Weights of a small GPT-style language model, trained from scratch on English Wikipedia.
Size: 8 layers, width 160, 2 heads of 64, vocabulary 4096, 4.43M parameters.
Each number is 128 + 32 x the weight over its row's rms, rounded and kept within 0 to 255. Layers, rows and columns count from 0. The size above them is the row's rms in percent of the matrix's.

# layer 2 MLP down (transposed), 640x160, rms 0.0722, rows 38-66, columns 0-79
size [106 111  98  94 101 102  97  99  96 110 102 101  88  94  97  98 103 113 104 103  93  94 103 100 101  95 104 107  97]
[[115 157 207 194 112 180 136 171  98 153  94 118  94 111 134 116  71 109 230  74 150 145 130 142 112  81 134  52 139 126 105 115 108 130 108 111 105 106  74  96 167 127 113 126 183 165 118 156 155 157 135 123 100 138 146 148 158 120 138 128 132 106 159 132 125 156 111  98 122 167 103 142 148 124 124 163 118 114 143 134]
 [101 114 146 136  72 149 138  95 114 156 123 186 172 171 107 134 110 162 108 186 149 107 141 127 107 159 111 121  86 126 112  66  95 169  83 132  93 132 102 105 116 110  96 166 111 176 121 189 141  89 101 134 168  85 169  91 136 141 142 115 116 192 126  64 161 142 154 150 105  37 110 145 137 109 180 119  94 107 126  76]
 [140 132 125 168 109 126 112 115 166  90 118 119  29 148  91  78 114 145 123 172 134 120 126 168 167 139 122 200  51 135  91 129 132 153 125 191 164 158 132 130 107  99 167  59 138 104 142 135 128 161  90 177 118 121 141 178 100 127 158  86 155 131 128  39 144 120  82 119 140 118 123 143 128 123 129 121 166 126 163 177]
 [162 120  78 122 142 134  31 139 151 139 165 138 182 111  96 149 130 102 155  74 102  93  55 165 148 104 141  71 146 122 159 115 130 103 105 159 175 158 155 112 182 162 143 131 111 136 100 129 157 124 199 179 186 110 114 141  52 128  97 162  66 161  85 150 156  95 103 176  74 127 140  98 162 171 153  86 146 128 109 118]
 [130 112 115 136 117 182 141 147 135 151 131 159 176  97 150 158 124 235 157 127 149 101 166 150  70 212 128 150 174 117 102 148 109  96 167 119 131 143 125  81 140 131 149  75 160 120 103 146 164 168 140 119 167 114 164 108 145 115 102 140 153 171  98 139 154 165 120  65 102 129 181 124  95  95 166  84  88  69 165 157]
 [ 86 140 120 160 157 135 131 138 163 134 168  63 132 136 159 101 178 103 121  85 142 106 113 164  79 108 173 139 102 105 116 142 110 127 128 131  73 120 175 106 181 162  97  98 143  90 206 122 151  89  71 159 112  73 171 161  96 174  87 105 115 101 101 117 134 156 151  99 139 149  80 114 177 180 151 127  92 109 126 132]
 [181 110 165 120 128 123 133 107  65  80 165 147 117 136 141  73 124 113 124 190 148 180  89 135 113  82  92 153 130 103 141 147  45 136 153 100 146 189  64 121 150  93 139  97 101 159 150  90 181 133  52 166 124 155 158 120 153 129 131  75 114 110 118 213 108 144 137 151 132 121 153 112 134  83 124 136 143 143 117 129]
 [164 197 119 161 125 178 120 102 158 107 143 127 117 185 148  55 115 123  97 113 100  94 100 141 128 135 179 111  76  74 118 168 110 153 140 126 164 116 147  90  83 181 100 167  86 153 152  59 143 135 108 105 132  66 108 165 114 162 171 128 183  59 125 159 127 194 130 133 135 118 151 122 102 145  90 172 100 126 134 111]
 [141 171 126 117 101 117 104 157 131 107 162 107 129  87 131 148 110 177 171  99  89 160 133 107 156  85 104  48 174 129 157 144 122 149 178 108 153 137 126  97  97 203 107 117 151 130 159  91  93 147 176 175 100 125 194 183 117 113 120 137  86 166 121 155 171 207 112 103  92 144  93 190 153 169 110 107 118 144 207  88]
 [130 176  75 168 155  89 141 167 156 104 145 139  83 173 130  96 131 132  82 143 124 188 169 142 142 116 231 140 138 139 113 108 196 100  62  93 158 133 160 161 131 110 140 172 150 136 163 150 117 141  99  81 126 143 183 108 144 106 129 126 157 143 167 103 132 166 120  98 144 152 116  83 126 177 127 156 140  93 119  98]
 [133 134 118 161 174 132  94 147 143 154 115 113 156 120 103 136 165 177 149 107 118 117 135 152 110 150 130  84 102 134 138 111 153 117 121 144 107 142  99  80  95 164 115 134 180 144 111 149 159 153 190 187  94  94 107 117  30 163 147  99  87 147 129  93 105 185 118 151  68  90 138 112 142 111  87 124 188 113 102 118]
 [124  63  87 117 134  89 120 138 124 110 156 187 169 148  57  36  91 158  81 114 101  75 125 114 120 112  68 141 137 125  93  77 111 116  80 138 131 126 128 104 181  77 144 150  76 127 116 155  98 150 110 147  76 153 109 136 122 137 154 150 131  72 146 166  99 125 163 130 168 127 168 120 142 108 165 104 114 186  91 110]
 [136 135 145 185  79 210 127 133 109  60 127 104  50  71 188 109 104 100 120 132 125 100 170 102 109  97  95 167 177 104 108 130 115 158 156 116 125 117 115  99 157 107 163 151 121  82 129 107 137  95 136 115  92 123  87 166 117 116  93 112 154 140 184 178 142 204 116 158 194 100 223 131 124 105 136 165 145 176 157 170]
 [134 145 123 163 125 106 157 104 109 161 148 166 169 114 115 112 159 149 132 149  82 118 118 135 142 136 135  78 162 141 136 132 104 174 137  68 166  89 147 151 149 152  94 183 106 132 144 169 137 101 140 136 140 139 127 139 179 168 145 143 163 145 142 123 173  97  96  52 147  98 103 149 170 143 107 137 105 136 148 167]
 [195 141  93 124 151 148 150 113 133 170  95 104  93 120 113  89 103 130  86  84 152 125  78 111 137 149 181 166 145 112 111 154 113 108 130 168 119 123  92 136 119 126  81 115 130 123 139 190 125 147 100 154 122 182 120  47  13 127 118 147 103 104 139 109  98 122  71 139 144 110 107 136 115 164 131 167 165  84  96 100]
 [109 154 110 114 165  93 136 126 103 102 126  80 180 148 135 110 119 152 124 108  95 118  62 210 134 123 125 134  95 133 108 111 150  94 106 157 220 130 143 182  94 139 170 132 135  82 104  64  94 140 120  93 142 105 135  92 177 103 158 126 144 141 126 172 180 108 125 163 149 201 127 122 127 165 113 146 154 119 103 149]
 [ 99  97 129 191  58 156 135  84 128 160 121  99  84 136 118 119 158 158 184 106 127 138 116 153 135 127 116 175 139 170 171 119 166 169 149  71 151 107 105 142  82  93 139 139 109 142 117 140 187 141 153 163 137 166 140  67 118 170 121 176 113 127  97  94 114 113 106 137 130 141 104  74 145 178 172 148 134 146 139 125]
 [ 86 162 131 117  70 132 110 158 100 144  99 127 124  65  90 110  92 172 137 116 190 121 140 144 138 155 101 134 131  81  98 142  96 125  61 109  93 137 137 155 186 137  96 204 143  70 143 122 109  96 121  67 141 178 119 139 156 128 149 134 178 132 133 111 186  71  91 135 105 114 122 130 146 117 151 192 126  80  97 103]
 [116 109  82  91 133  81 101 117 119  68 137 166 166 165 101 124 140 108 180 155 160 239 188 143 118  89 112 107 126 161  69 169 113 136 120 132 136 121 101 125 106 116 106 100 138  61 135 169 108 142 125 126 178 114 119 145 129 117 184  96 118 159  99 138 117 125 103 102 107 182 128 128 133 104 154 116 192 109 124  94]
 [ 72 107  94 197 117 196  59 118 194 124  98 141 100 147 100 110 103 140  88 183 173  85 100 137 140 151  95 126 138 130 171  89  96 127 112 137 121 140 207 105 144 132 129 126 123 179 119 117 127 178 102 160 123  48 118 126 106 132 138 136 148 118 116 133 148 113 107  98 116 158 101 116 138 191 104 101 120  97 118  88]
 [170 105  97 147  87 101  98 204 112 168 101 160 123 140 193  94  69 143 123 176 124 141  98  92 119 146 182 153 158 135 153 137 103  81 118 116 177  63 142 124 179 102 129 177 119 149 142 106 208 132  95  96 129 126 171  98 153  99  91 225 143 114 108 138 117  88 114 121 185 157  73 105  95 141 151 141 156 116 169 102]
 [134 160 168 163 127 105 116 112  89 131 174 107 143 202  88  98 122 125 103 172 124 100 148 149 126 180 127  83 107 139 151 137  71 138 106  94 148 170 173 116  88 125 192 155 107  81  54 127 132  90 165 120 166 114 163 173 141 146 158  97 115 137 125 160 113 112 137  99 189 109 104 102 183 151 155 117 118 138 144 121]
 [103  94 126 124 113 142 144 105 138  69 157 162 105 116 129 103  97  74 172 159  75 113 140 126  79  72  86  51 130 148 117 138 132 203  92 124  91 145  82 103 104 164 150 132  74 132 133 187 123 167 132 141  97  85 129 103 210 131 136 172  30  73 128 193  88 112 147 138 113 139  76  75 131  99 105 125 136 151 122 154]
 [135 103 123 178 132  85 172 113 104  82 118 191 131 153 173  76 112  64 123  76 147 205 159 124  72 130 136 127 129 120 123 158 116 161 236 106 109 103 119 127 163 126 163 132 110  74 111 113 103  99 129 189 131 149 101  60 155 154 151  85  88 159 159 135 151 141 124 118 139 160 108  97  92 117 157 120 135  82 167  94]
 [ 82 146  73  66  83 184  54 149 192 145 139  56 143  73 152 108 146  46  53 113 116 120 135 143 147 146 153 120 139 138 157 112 124 109 150 167 147 104 107 106  76 147 141 158 134 101 141 104 181 127 101 106  96 172  79  69 114 118 115 108 143 129 133 131 150  84 183 147 134 181 199  98  94 111  90 130 106 135 130 112]
 [ 81 129 113 193  73 160 102  75 151 144 136 124 122 142 136 117 131 153 192 121  46 102 121 150  95 126 122  74 114 141 129 125 146 125  95 122  30 114 140 150 152  80 129 113 109 159 151 135 196 135 184 144 113  92 133 132 142 110 121 139  72 143 116  93 143 122 134  77 142  87 182 149 110  82  74 116 165  89 154 159]
 [192 168 151 102  96 155 152 181 152 143 111 131  88 110 111  74 131 164 113  84 134 131  94 144 123  69  92 100 114  98 108 125 111 113 158 124 155 116  77 167 101  77 121 100 155  94 136 113  92  89 192 141 139 139 123 129 121 156 115 110 141 131 119 187 119  83 157 100 109 202 110 110 132 136 103  92  99 168 116 156]
 [174 105 166 138 145 158 129 161 146 131 162 181  80 121 146 126 130  83 154 184 152 148 135 156 128 155 105  81 144 121 125 100 146  74 136 177 153 168 152 174 123 149  74 123 120 179 107 149 100 124 109 152 119 110 109 145 130 135 166 111 116  60 172 149 155 135 110  93 127 126 130 105 120 166 118  92 150  97 112 177]
 [152 156 126 191 127 108 131 157 122 195 147  92 121 142 166 151 135 131 170 112 116 133 108 161  93 144 118 169  74  89 132 144 150 108 139 115 113 131 174 104 100  74  95 135 118 129  71  83 166 124 144 204 169 116 173 117 126 140 174  42 100  69 104 115 114 125 164 102  85 160 152 139 151 151 130  96 166 128 151 154]]
# layer 2 MLP gate, 640x160, rms 0.156, rows 39-66, columns 0-79
size [113 105  98 102 108 100  96  99 110 101 106  94  99  99  96 106 111  99 104  90  99 107  98  99  99 101 101 105]
[[171 128 174 117 168  65 128  96 131  91  61 153 152 146 162 162 108 109 141 112 106  95 137 143 146 128 140 158 131 102  77  96 192 116 125 111 115 174 158  87 143 174 141 140 113 120 136 148 134 121 127  87 113 153 152  94 149 124 157 138 146 116  98  76 160 129 137 103 107 146 145 114 144 145 195  78 146 153  98 158]
 [102 145 191 104 148 151 135 113  73  89 116 141 126 115 102 143 132  87 111 142 144 126 151 154 160  71  75  61 126  78 158 148 164  56 159 134  64 159 120 133 127 162  55 121 125 159  64  87 118 178  98 162 133 110  79 150 195 144 117 201 111  80 163  86 166 145 105  90 155  98 102 161 143 161 118 160 128 148 141 117]
 [206 115 150 102 186 107 155 108 120 156 152  88 126 131 194  99 110 156 193  81 106 111 144  66 123  99 143 110 136 133 130 106 174 123  95 131  88  81 162  93 155 148 113 148 138 118 163 105 110 149 107 102 161 133 144  67 101 128  81 113 123 109 147 142 141 152 107 103 152  84 101 113 112 173 142 110 167 186 135 128]
 [122 173 137 188 152 149  87 131 137  94  87  98 156 100  94 184 104 153 175  94 126 118 148 139 200  84  67 123 139 132 169 119 153 115 122  95 125  59 129 111  99 123  91 142 142 142  88 109 166 168  68  81  88 155  78  72 102  84 171 141 102 140 125  89 132 135 173 128 128 124 112 176 168 106 121 118 129 140 164 100]
 [ 75 149  93  93  89  98 172 170 120 160 166 118 107 142 109 175 149 154 118 136  86 127 104 102 138 153 123 152 132 155 113 151 159 175 138 159 133 114 158 119 103 134 211 127 171 107 139 107 172 141 102 158 139 137 104 128 141 138  60  91 121 143 174  53 192 152 170 127  90 166 139 170 123  75 129 115  70 134 123 152]
 [116 132 106 143 136 102 107 131 134 118 126  66  89 129 164 131  90  82 114 122 109 126 139 154 124 136  88 121 137 152 175 128 140 140 126 166 139  48 248 106 105 108  74 102 150 126  99 160 125 145 108 119 145  98  94 103 104 144 107 155  35 145 180 171 112  97 126 125  90 188  76 133  98  92 151 115 113  88 162 140]
 [135  97 114  96 205 105 135  43 135 101  81 152 108  83  58 146 116 106 145 105 125 130 172 127 114  96 107 153  99 144 148 145 163 102 127 139 129 138 106 144  50 108 125 115 140 147 110 133 151 132 131 120 109 117 169 133 116 144 121  77 154 102  90 179 123 156  88 144 101 146 124 122 125 110 173 125 136  82  73 102]
 [141 137 146 141  92 133 143 115 151  97 137 116  49 171 111 120 130 116 153  89 137 125  89 160 182 108 105 141 131 133 129 107  64  42  62 119 127 146 119  75 145 164 108 119 102 153 151 140 110  94 110 145  83 113 115 126  75 102  58 175 144 131 154 120 124 111 137 142 167 140  96  91 129 131 117 181 112 127 168  68]
 [112 163 109 138  85  93 104 139 111  57 124 145 143 103 108 147 160 111 123  95 111 174 109 166 127 153 175 117 139 134 104 133 175  96 155  96 101 162 135 153 131  71 103 173 183 130 136 142 113 159  82  84 111 104 127 147 146 103 167 114  96 163 152  91 137 169 113 146 134 195  48  79 129 139 145 147 166  86 161 100]
 [ 98 129 102 139 104 158 107 196 153 127 124 144 108 144 117 133 135 155  76 153 116 104 173  91 107 119 148 103 125 164 134 130  93 109 120 127 132 138 148 133 121 180 106 120 186 149 106 100 113 123 153 124  45 127 108  85  75  90 145  79  82  45 116  90  79 154 146 102 122 113 154 140 106 115  67 116 132 139 125 119]
 [135 152 147 149  77 131 108  70 127 132  88 100 156 100 169 134 149 147 176 178 144 194 111 114 105 133 147 129 105  91 153 104 122 146 128  62  86 107 115  78 115 140  85  80  99 155 112 163 212 146 115 127 147 137  96 111  82 125 101  88 143 150  75  87  94 128 105 131 210 112  93 162 141 192  98 107  75  95  74 152]
 [ 81 126  53 116 127  85 135 103 138 113 153  90 157 116 112 132 158  74 122 107 122 103 112 143 111 183 166 105 102 149 129 125 150 127 111  98 144 111  61 144 109 178 134 155 143 110  92  85 104 137 131 105  84 175 220 110 149  77 108 139  83 149  64  85 140  89 173  91 108 159  54 123 120 114  98  97 140 109  75 115]
 [150 180 134 146 117 125  95 107 113 112 110 171 162  95 140  65 181 155 164 152  97 128 129 113 164  65  74 101 120 118 164 124  87 234 109 104 127  99 122 188  80 136 116 149 116 143 132  91 128 139 118 173 135 102  89  81  91 136 148  70 105  80 114 113 163  61 126 115 180  68  62 129 173 169 148 118 136 127 119  66]
 [100 104 129 166 165 135  95 138 126  72 150 135 139 136  85  91 114 153 160 144 151 164 176  65 137 183 152 124 126 142 188 114  91 164 178 117 117  96 154  99 125  81 168  76  65 135 126 145 164 102 152 130 159  96 128  79 115 109 167 151 160 160 161  86 136 120 146 132 114 138 159 176 119  95  92 157 139 147 120 135]
 [ 66  76 151 169 191 163 133 171 145 116 103 182 160 109 139 141 150 174  89 138 141 123 170 123 123 166 138 179 122  84 114 144 127 108 160 126 166  95 221 112 159  55 149 137 137 111 111 129 206  78 114  81 187 106 127 107 113 139 111 123 172 193  81 144 110 139  97 122 112 174 124 144  96 151 159 123 128  97 157 116]
 [ 58 175  62 122 129 145 124 115 134 127 195 147  67 101 140 153 160 143 159  96 142 129 107 177 114  97 132 105 178 130 132 133 139 151 171 129 120 114 135 115 114 138 118 127 119 116 137 171 123 161 150 160 106 163 103 150  73 113 110 132 150 103 131 107 145 120 108 101  95 136 155  83 232 111 168  85 129 162 193 116]
 [145 129 228 136 120  67  81  88 173  75 134 109 174 110 137 162 132 122 136 171  60 145 142 147 121  14 147  97 129 159  91  95 124 148 127 144 177 108 122  96  98 121 134  77 120 126 113 141  89 139 162 120 173  71 105 118 115 137 120 145 121 156 102 166 119  75 172  84  69 116 106 110 118 137 120 114  93 148 120 168]
 [120 107  98 133 131 100 175 124  90  40 128 158 129 136 161  83 127  56  93 106 156 105  88 147 113 170  74 163 174 189 145 150 213 116 109 119 146 106 146 125 116 131 114 112 122 166 116 153 104 169 115 149 114 137 146  86 113  72 128 103 140 151 165 179 179 188 145 120  82 169 128  96  98 123 169 125 136 110 104 146]
 [137 157 162 142  82 136 138 145 120 156 100  92 164 110 130 159 134 201 144  70 105 164 119 127 165  63 113 132 144 127 110 116  74 153  88  63 104 149  86 111 111 146 154  77 162 158 141 199 185 139 134  87 115 143 123 145 140 116 115 119 122  86 146 127 163 100 102 143 177  82 145 190 118 120 100 211 149 154  99 141]
 [126  78 122  59 130 116 113 106 139 146 104  99 117  89 122 165 135 139 143  83 141 101 120 110 151  89 140  82 183  94 172 136 182  97 130 131  82  99 173 165 101  94  30 137 139  92 178 173 101 164  89 100 175 131 116  49 104 144  98  96 176 160 135 145 132 123 173 129  48 115 152 114 119  79  62 140 119 147 153 161]
 [143 137 131 115 140 125 137 162 137 101 165 167 128 134 170 138 119 119 129 174 188 125 110 128 112 146 152 139 120 135 137 140 191 164  94 128 172 102 132 139 105 199 137 127  97 149 139 111 116  79 116 107 137 143 114 137 153 101 153 133  79  44 192 115 138 181 116  68 148  81 149  95 162 125 117 122 146 123 103 177]
 [129 162 147 112  94 101 153 114 101  95 117 134 114 187 145 181 154 151 109 127 171 108 144 148 148 181 120  87 161 125 121 104 113  89 192  88 121 123 142 195 109 164 125 151 147 113 130 135 176 112 104 120 133 125 131 112 155 121  27 120  98 150 142  73 127 138 112 148 142 164 102 127 179  97  66 120 105  84 117 191]
 [139  87 134 125  89  67 142 135 135 153 149 154 160 126  97  94 116 100 165 119  86 166 177 133 107 129 137 126 143 132 138 159 168 143 179  88 135 129 151 168 136 136 194 152 129 101 161  91 107  70 151 143  62 138 124 119  98 114  89 122 148  59  93 174 127 127  85 132 128 140 122  90 164 178 125 112 164 122  76  79]
 [106 143 114  54 121 130  62 107 159 140  79  92 161  92 166 112 132 105  67 107 130 110 163 170  99 169 132 107  82  98 194 156 115 125  83 144 107 149  61 114  94 121 111 124  93 128 128  98 127 102 165 145  64 179  95 128 162 169 140  76 160 118 129 136 126  93 148 145  94 149 150  91 189 139  76 152 139  75  90 124]
 [144 187 145 151 137 142 175  67 162 100 140  42 103 123 113 153 169 114 133 144 162 118 136 121 137  99 140 157 128  90 146 109 155 199 127 148 163 188  90 102 148 211 118 157  78 128 112 160 141 146 169 116 146 132 118  77 117 113 122  78 157 104  86 152 152 139 143  92 107 105 165 109 123 107 116  97 103 116 143  38]
 [114  70 115 126 157 124 117 135  90 151  92 156 128 118 166 116 188 112 128 164 149 105 132 150 163 164 138 172 115 226 112 169 106 152  77 124 106  81 153  73 151 119 123 118 134 174  92 137  80 123 101 121 118 149 156 152 130 121 147  94  90 153 106  69 142 156 153 172 107  96 128 230 114 171 152 158 107  98 157  85]
 [ 44  40 121  88  97 109 144  87 133 126 124 135 154 163 117 169 152 172 147 139 104 148 133 159 106  87 120 102 103 103 137 102  97  99 175  88 112  98 158 140  47 131  76  81  82  75 141 164 170  81 167  95 156 158 103  92 117 148 153 125 109 109 187 165 137 115 143 113 136 115 222 146 162  94 137 110  93 119 137 104]
 [ 93 154 156 138 182 146  76 152 139 109 106 140 167 129 122 149 134 119  54  86 128 128 147  99 122 120 137 120  93 160 170  64 114 171 118 127 157 151 100 134 144 171 165 142 150 104 113 162 102 161 135  84 139 173  95 154 107 124 122 196 128 164 161 104 151 135 112 142 143 132  87  77  85  70 131 165  59 151 156 129]]
# layer 2 MLP up, 640x160, rms 0.158, rows 39-66, columns 0-79
size [114  99  95  96 106 100  99 101 107 100 103  91  93  92 100 104 115 104 106  86  96 106 100  98  97  99 109  98]
[[156 138 114 106 110  95 104  85 104 123 129 149 138 129 135 107 180 144 176 100 123 144 132 145 132 110  50 160 100 126 147 142 122 138  94 126 109 140 135 126 192 150 170  90  77 121  78 198 190 158 212 134 136 135 212  72 119 129 138 157 127 112  92 103 128 181 104 127  95  62 145 117 102 189 149 138 144 118 201  76]
 [124 107 102  91 144 158 155 146  60  82 170 134 215 104 199 119 111 126 123  54  92 205 154  94 128 182  70 112 189 114 112 171 117  82 185 120  97  92 127 137 132 170 119 118 122 146 133 120 131 138  93 101 153  63 156 122 156 160 132 143 118 157 140 161 113  95 116 122 105  90 149 128 151 167 163 118 112 122 111 102]
 [ 40 139 130 165 107  95 138 131 144 115 117  96  47 128 156 159 132 146 155  95 197 192 129 135 136 156 118 151 152 140 102 150 124 129 147  97 190 122 157 133 103 165 117 117 165  98 101 160 208  90 163 129 150  97 154  83 144  87 199 126 160 173  93 137  87 159 188 103 162 200  99 158  92 134 131 191  86 183 134 105]
 [123 129  95 108 162 105  86  99 122 106  85 128 102 105 119 140 161 156 157 122 104 135  99 184 160 102 124 131 141 111 124 101 110 159 138 126 101  77 165 170  89 146  81 114 167 145 126 134 210 143  73 144 106 119 115 110 144  84 181  89 105 145  93 103 119 149 117 128 162 157 120 104 145 101 120 159 196 174 117 134]
 [134 154 137 141 132  97 137 196 128 116 154 152 139 129  81 146 110 121  97  84 141 128  70 127 134 133 118 159 155 175 135 151 112 123 162 132 107  94 146 149  91 182 121 138 134 138 150  86 128 218  90 128 140 123 110  87  66 145  84 111 140 141 158 114 149 139 145 144  99 153 209 124  98  90 148  70  81 140 133  92]
 [175 126  85  75  95 141 124 150 134 126 152 115 152  61  98 125  84 144  87 128 178 139 143 144  73 183 173 169 122 101 137 159 112 147 155 147 153 103 181 162 137  93 131  95 137 178 147 175 158 167 105 167 103 139 126  77 163 175 134 121 159 212 156 148 146 164  79 133  95 143 157 157 159  42 136 124 107 109 111 116]
 [160 122 151  76 184 138 110  66 207 104  94 139 118 132 138 131 170 105 102 147 166 136  71 130 135 143  60 146  51 175  67 172 114  85 130 146 213 106 109 148  94 158 115 169 140 150 126 161 141 118 125 131 144 120 166 170 108 169 113 104 135  86 115 105 132 176 126 104  99 104 128 119 136 123 147 149 108 127 133 139]
 [146 174  83 150 164 160 135 150 121 121 163 122  42 184 160 138 113  82 178  47 124 127  48 100 142 130 170 106 116 171 130 129  55 129 106  76 144 161  93 114 148 182 158 214 111  71 110  80 118 157 167 135 107 121 117 150 146 101 131 147  95 140 133 129 137 147  98 127 180 139 134 104 161  77 121 163 118  99 111 115]
 [175 115 101 157 100 102 180 158  89  89 142 150 146 103 111 149 158 112 140 155 119 155 108 163 154  97 161 189 114 142  98 121  59  80  96 159 166 108 159 155  95 109 125 185 200 147 157 123 140 153  88 114 144 156 107 125 188  78 126 133 116 112 158 108 122 169 136 199  85 132  41 110 124 167 167 141 134 134 125 123]
 [141 152  94 125  79 110  58 146  67  88 169 136 125 111 130 124 120 136  96 129 206  56  96 123 154 109 150  96 153 154  97 154  70 122 116 113 111  95 137  94  81 153  87 117 142 115 100  45 131  93 122 151  83 113 126 148 118  82 126 116 123 121 149  92 134 131 162  54 123 118 135 104 108 103  94  73  96 157 129 131]
 [148 122 118 155  79 144 148 156 168 133  83 127 120 118 153 122 150 146 103 124 170 137  74 136 140 167 143 116 133 104 143 143 160 117 147  64 106 185 104 123 119 140 129 153 126 213 146 134 146 113 138 137 161 148 146 145 140 159  48 120  79 172 186 103 130 133  93 153 143 145 168 102 120  82  87  86  80  97 119 186]
 [123  77 108  69 139 105 109 101 136  88 174 130 113  93 122  96 110  97 150  70 146  86  75 187 133 127 160 105  96 117  73  85 170 134 165  78  58 105  97 156 158 166 135 162 141 153 186 141 127 106 107 186 120 164 128 188 131 148  74 159 150 146  98 143 133  84  96 122  74 120 135 110 213 138 121 100 106 148 135  98]
 [140  82 143 119  94 148  97 124  90 173 105 140 122  86 123 134 104 171 126 147 141 113 117 168 102 152 110 190  85  79  66 159 118 109 167  97 117 111 157 111  43  75  94  99 113  91 173 110 146  78 106 108 131 126 100 144 113 103 134 115 121 130 105 121 104 107 172  88 112 127 132  55 154 198 146 116 142 128 149 140]
 [128 147 147 102 108 151 165 157 163 184 127  95 110 117 152 187 104 135  68 137  60  98 148  88  74 123 153 135 163 165  78 157 130 100 110 155  59 123 114 156 162 166 160 163 191 190 155  99 107 187  79 147 124 157  92 167 144 173 110 133  98 142  93 141 102 111  92 120 180 119 120  57 112 157 102 163 137 132  95 104]
 [111 112 115 104 160 110 131 169 134 119  55 147 189  77 119 153 162 165 101 110 127 149 130 218 133 134 132 139 112  99 115 156 119  80 127  93 175 135 121 167 124 105 205 137 147 112 114  48 167 103 126  96 158 133 147 117 163 106 119 109 198 173 119 126 135  94  91 147 137 189 158 134 151 151 153 131 166 158 111 123]
 [132 159 137 102 218 149 126 157  92 123 122 133 193 128 133 111 115 104  84 122 120 112 156 153 121 143 135 131 124  95 113 122 136  89 136 162 118 147 104 129 169 135 155 124 147  43 126  84  93 119  92 106 153  89 131 207 155  86 135 102 149  98 188 180 124 161 140 153 169  78 133 161  58 109  57  79 135 116 101 141]
 [ 58 101  87 112 137 158 175 157 118 155 101 105  98 137  79 191 108 134 123  59 120 147 145 103 122 181 137 165  42  59  68  99 108 109 109 128  46 111 165 131 194 170 112 136 127  99 138 101  97  98  90 126  91 169 132 161 143 164 173 117 171  91 120  82 154  97  73 102 177 115 137 139 167 117 184 135 127 102  91 182]
 [108 125  74 124  88 131 118 127  95 121 129 164 136 149  80 160 123 157 172 164 116 187 185 151 123 161  91 177  93 162  68 158 136 109 132 116 116 128 104 148  62  85 134  98  91  92 131 162 124  81 150 126 144 143 130 153 141  65 154 114 153 128  93 142 124 143  82  97  97 186 144  87 154 215 136 143 132 123 120  60]
 [161  91 130 116 158 159 102  77 137 156 108 141 115 178 133 193 136 138  80  97 137 126 180 116 143 144 157 148 140 108 103 119 126 161 115  95  55  97  84  66 109 100 133 116  97 165 188 103 130 165  79 104 107 164 105 200 149 165 111 146  65 163 170 125 102 133 183 125 164 185 116 101 197 159 126 147 123 122 153 124]
 [112 134 160 132 103 106 140 155 121 116 104 103 148 143 136 115 136 137 121 171  95 150 102 114 129 137  65 218 123 120 149  72 115 182 182  81 129 141 106 119 127 198 192 133  88 173 151  95 163 141 100 155  82 126 193 151 154 175 110 145  93  73 118  72 122 112 114 130 142 170 156 119 148 196 163 150 147 112 172  92]
 [138 104 117 172  81 121 114 162  97 127 108  88  90  96 126 137 173 100  91 122 111 178 115 131 103 143 104 195 161 152 109 192 185 167 141 208 155 200 118 129 100 106 155 109 157 148 139 106 157 106 124 103 108 140 145 100 147  32 169 113 119 118  98 103 169 152 121  90 124 210 146 146 144 105 126 157 168  81 121 202]
 [127 173 132 109 111 101 178  73 110  97 179 123 176 131 114 165 102 118 169 123 143 184 196  87  83 124 143 134 103 174  91 152 137 124  68 137 110 127 152 163 157 140  95 219 134 135 121 169 148 173 120 111 137 142 141 140 127 121 134 111 130 106 162 126 138 138 131 175  79 101 101 194 175  81 184 180 102 154 131 160]
 [140 128 137 113 101 103 113 117 118 133 147 117 111 150 157  75 152 112 124 116 141  59  89 161 118 146 101 152 149 176 143 106 175 138 112 155 114  83 135  69 131 144 151 111 156 159  70 135  59 147  80 134 122 163 123 141 141  99 107 159 123 150 217 164 145 126 125 119  56  96 170 109 115 152 167 150 121 143 116 162]
 [144  99 143 155 175 116 194 143 118 117 173 164  64 168 113 136  93 106 132 199 168 184 108 126 130 101 132 142 122 114 163  61 131 136 187 128 119  59 123 131 167  96 172 156 143  91 153 114 193 136 110 144 183  77 117 142 131 109  88 145 116 181 130  95 139 156 133 138  81 111 119 112 100 133 112  90 193 119 162 136]
 [100 127 159  68 147 145  96 166  99 134 136 195 136 109 133 130 147 209  61 111 204 191 180 110 132 143  85 119 138 213 152 114  97 100 200 136 153 145 114  95 150 118 110 100 142  98 114 140  66  91 116  63 154 122 127 155 184 163 132 143 112 164 111 114 106 118 126  97 120 140  91 140 165 148 153 163 113 137 168 134]
 [159 105 190 109 111 129  89 118  80 162 128  63  66 124 119 123 105 125 133 118 182 109 127 118  48 165 100  64 125  81  81 158 128 102 102 123 177 131  89 144 101 122 123 113 179  84 142 127 112 104 148 186  59 181 139 162 149 114 139  90 104 138  87 135 132 115 140 126 153 112  94 113 117 184 103  64 161 109 135 187]
 [153 132  87 106 139 157 130 161 149 133 227 181  42  97 135  81 135 139 180 102 165 109 147 152  88 105  76 124 126 144  83 119 169 105 123 172 182 154 142 122 117 119 121 120  94 129 156 160 141 122 123 135 131  75 122 153 121 113 133  87 100 109 152 164 163 122 100 109 138 166  95 145 117 154  99 139 113 174 145 179]
 [124 139 131 123 176 127 116 101  94 150 160  86 138 110 142 155 136 134  77  87  83  67 116 138 172  85 165 168 124 118 122 123 115 154 163 135 131  89 137 147 106 150 157 129 114 138 101 158  89 163 102 119 162 167 122  60  93 119 120 106 145 125 122 120 170 145 109  91 142  84 156  83 135 156 130 133  71 127 196 151]]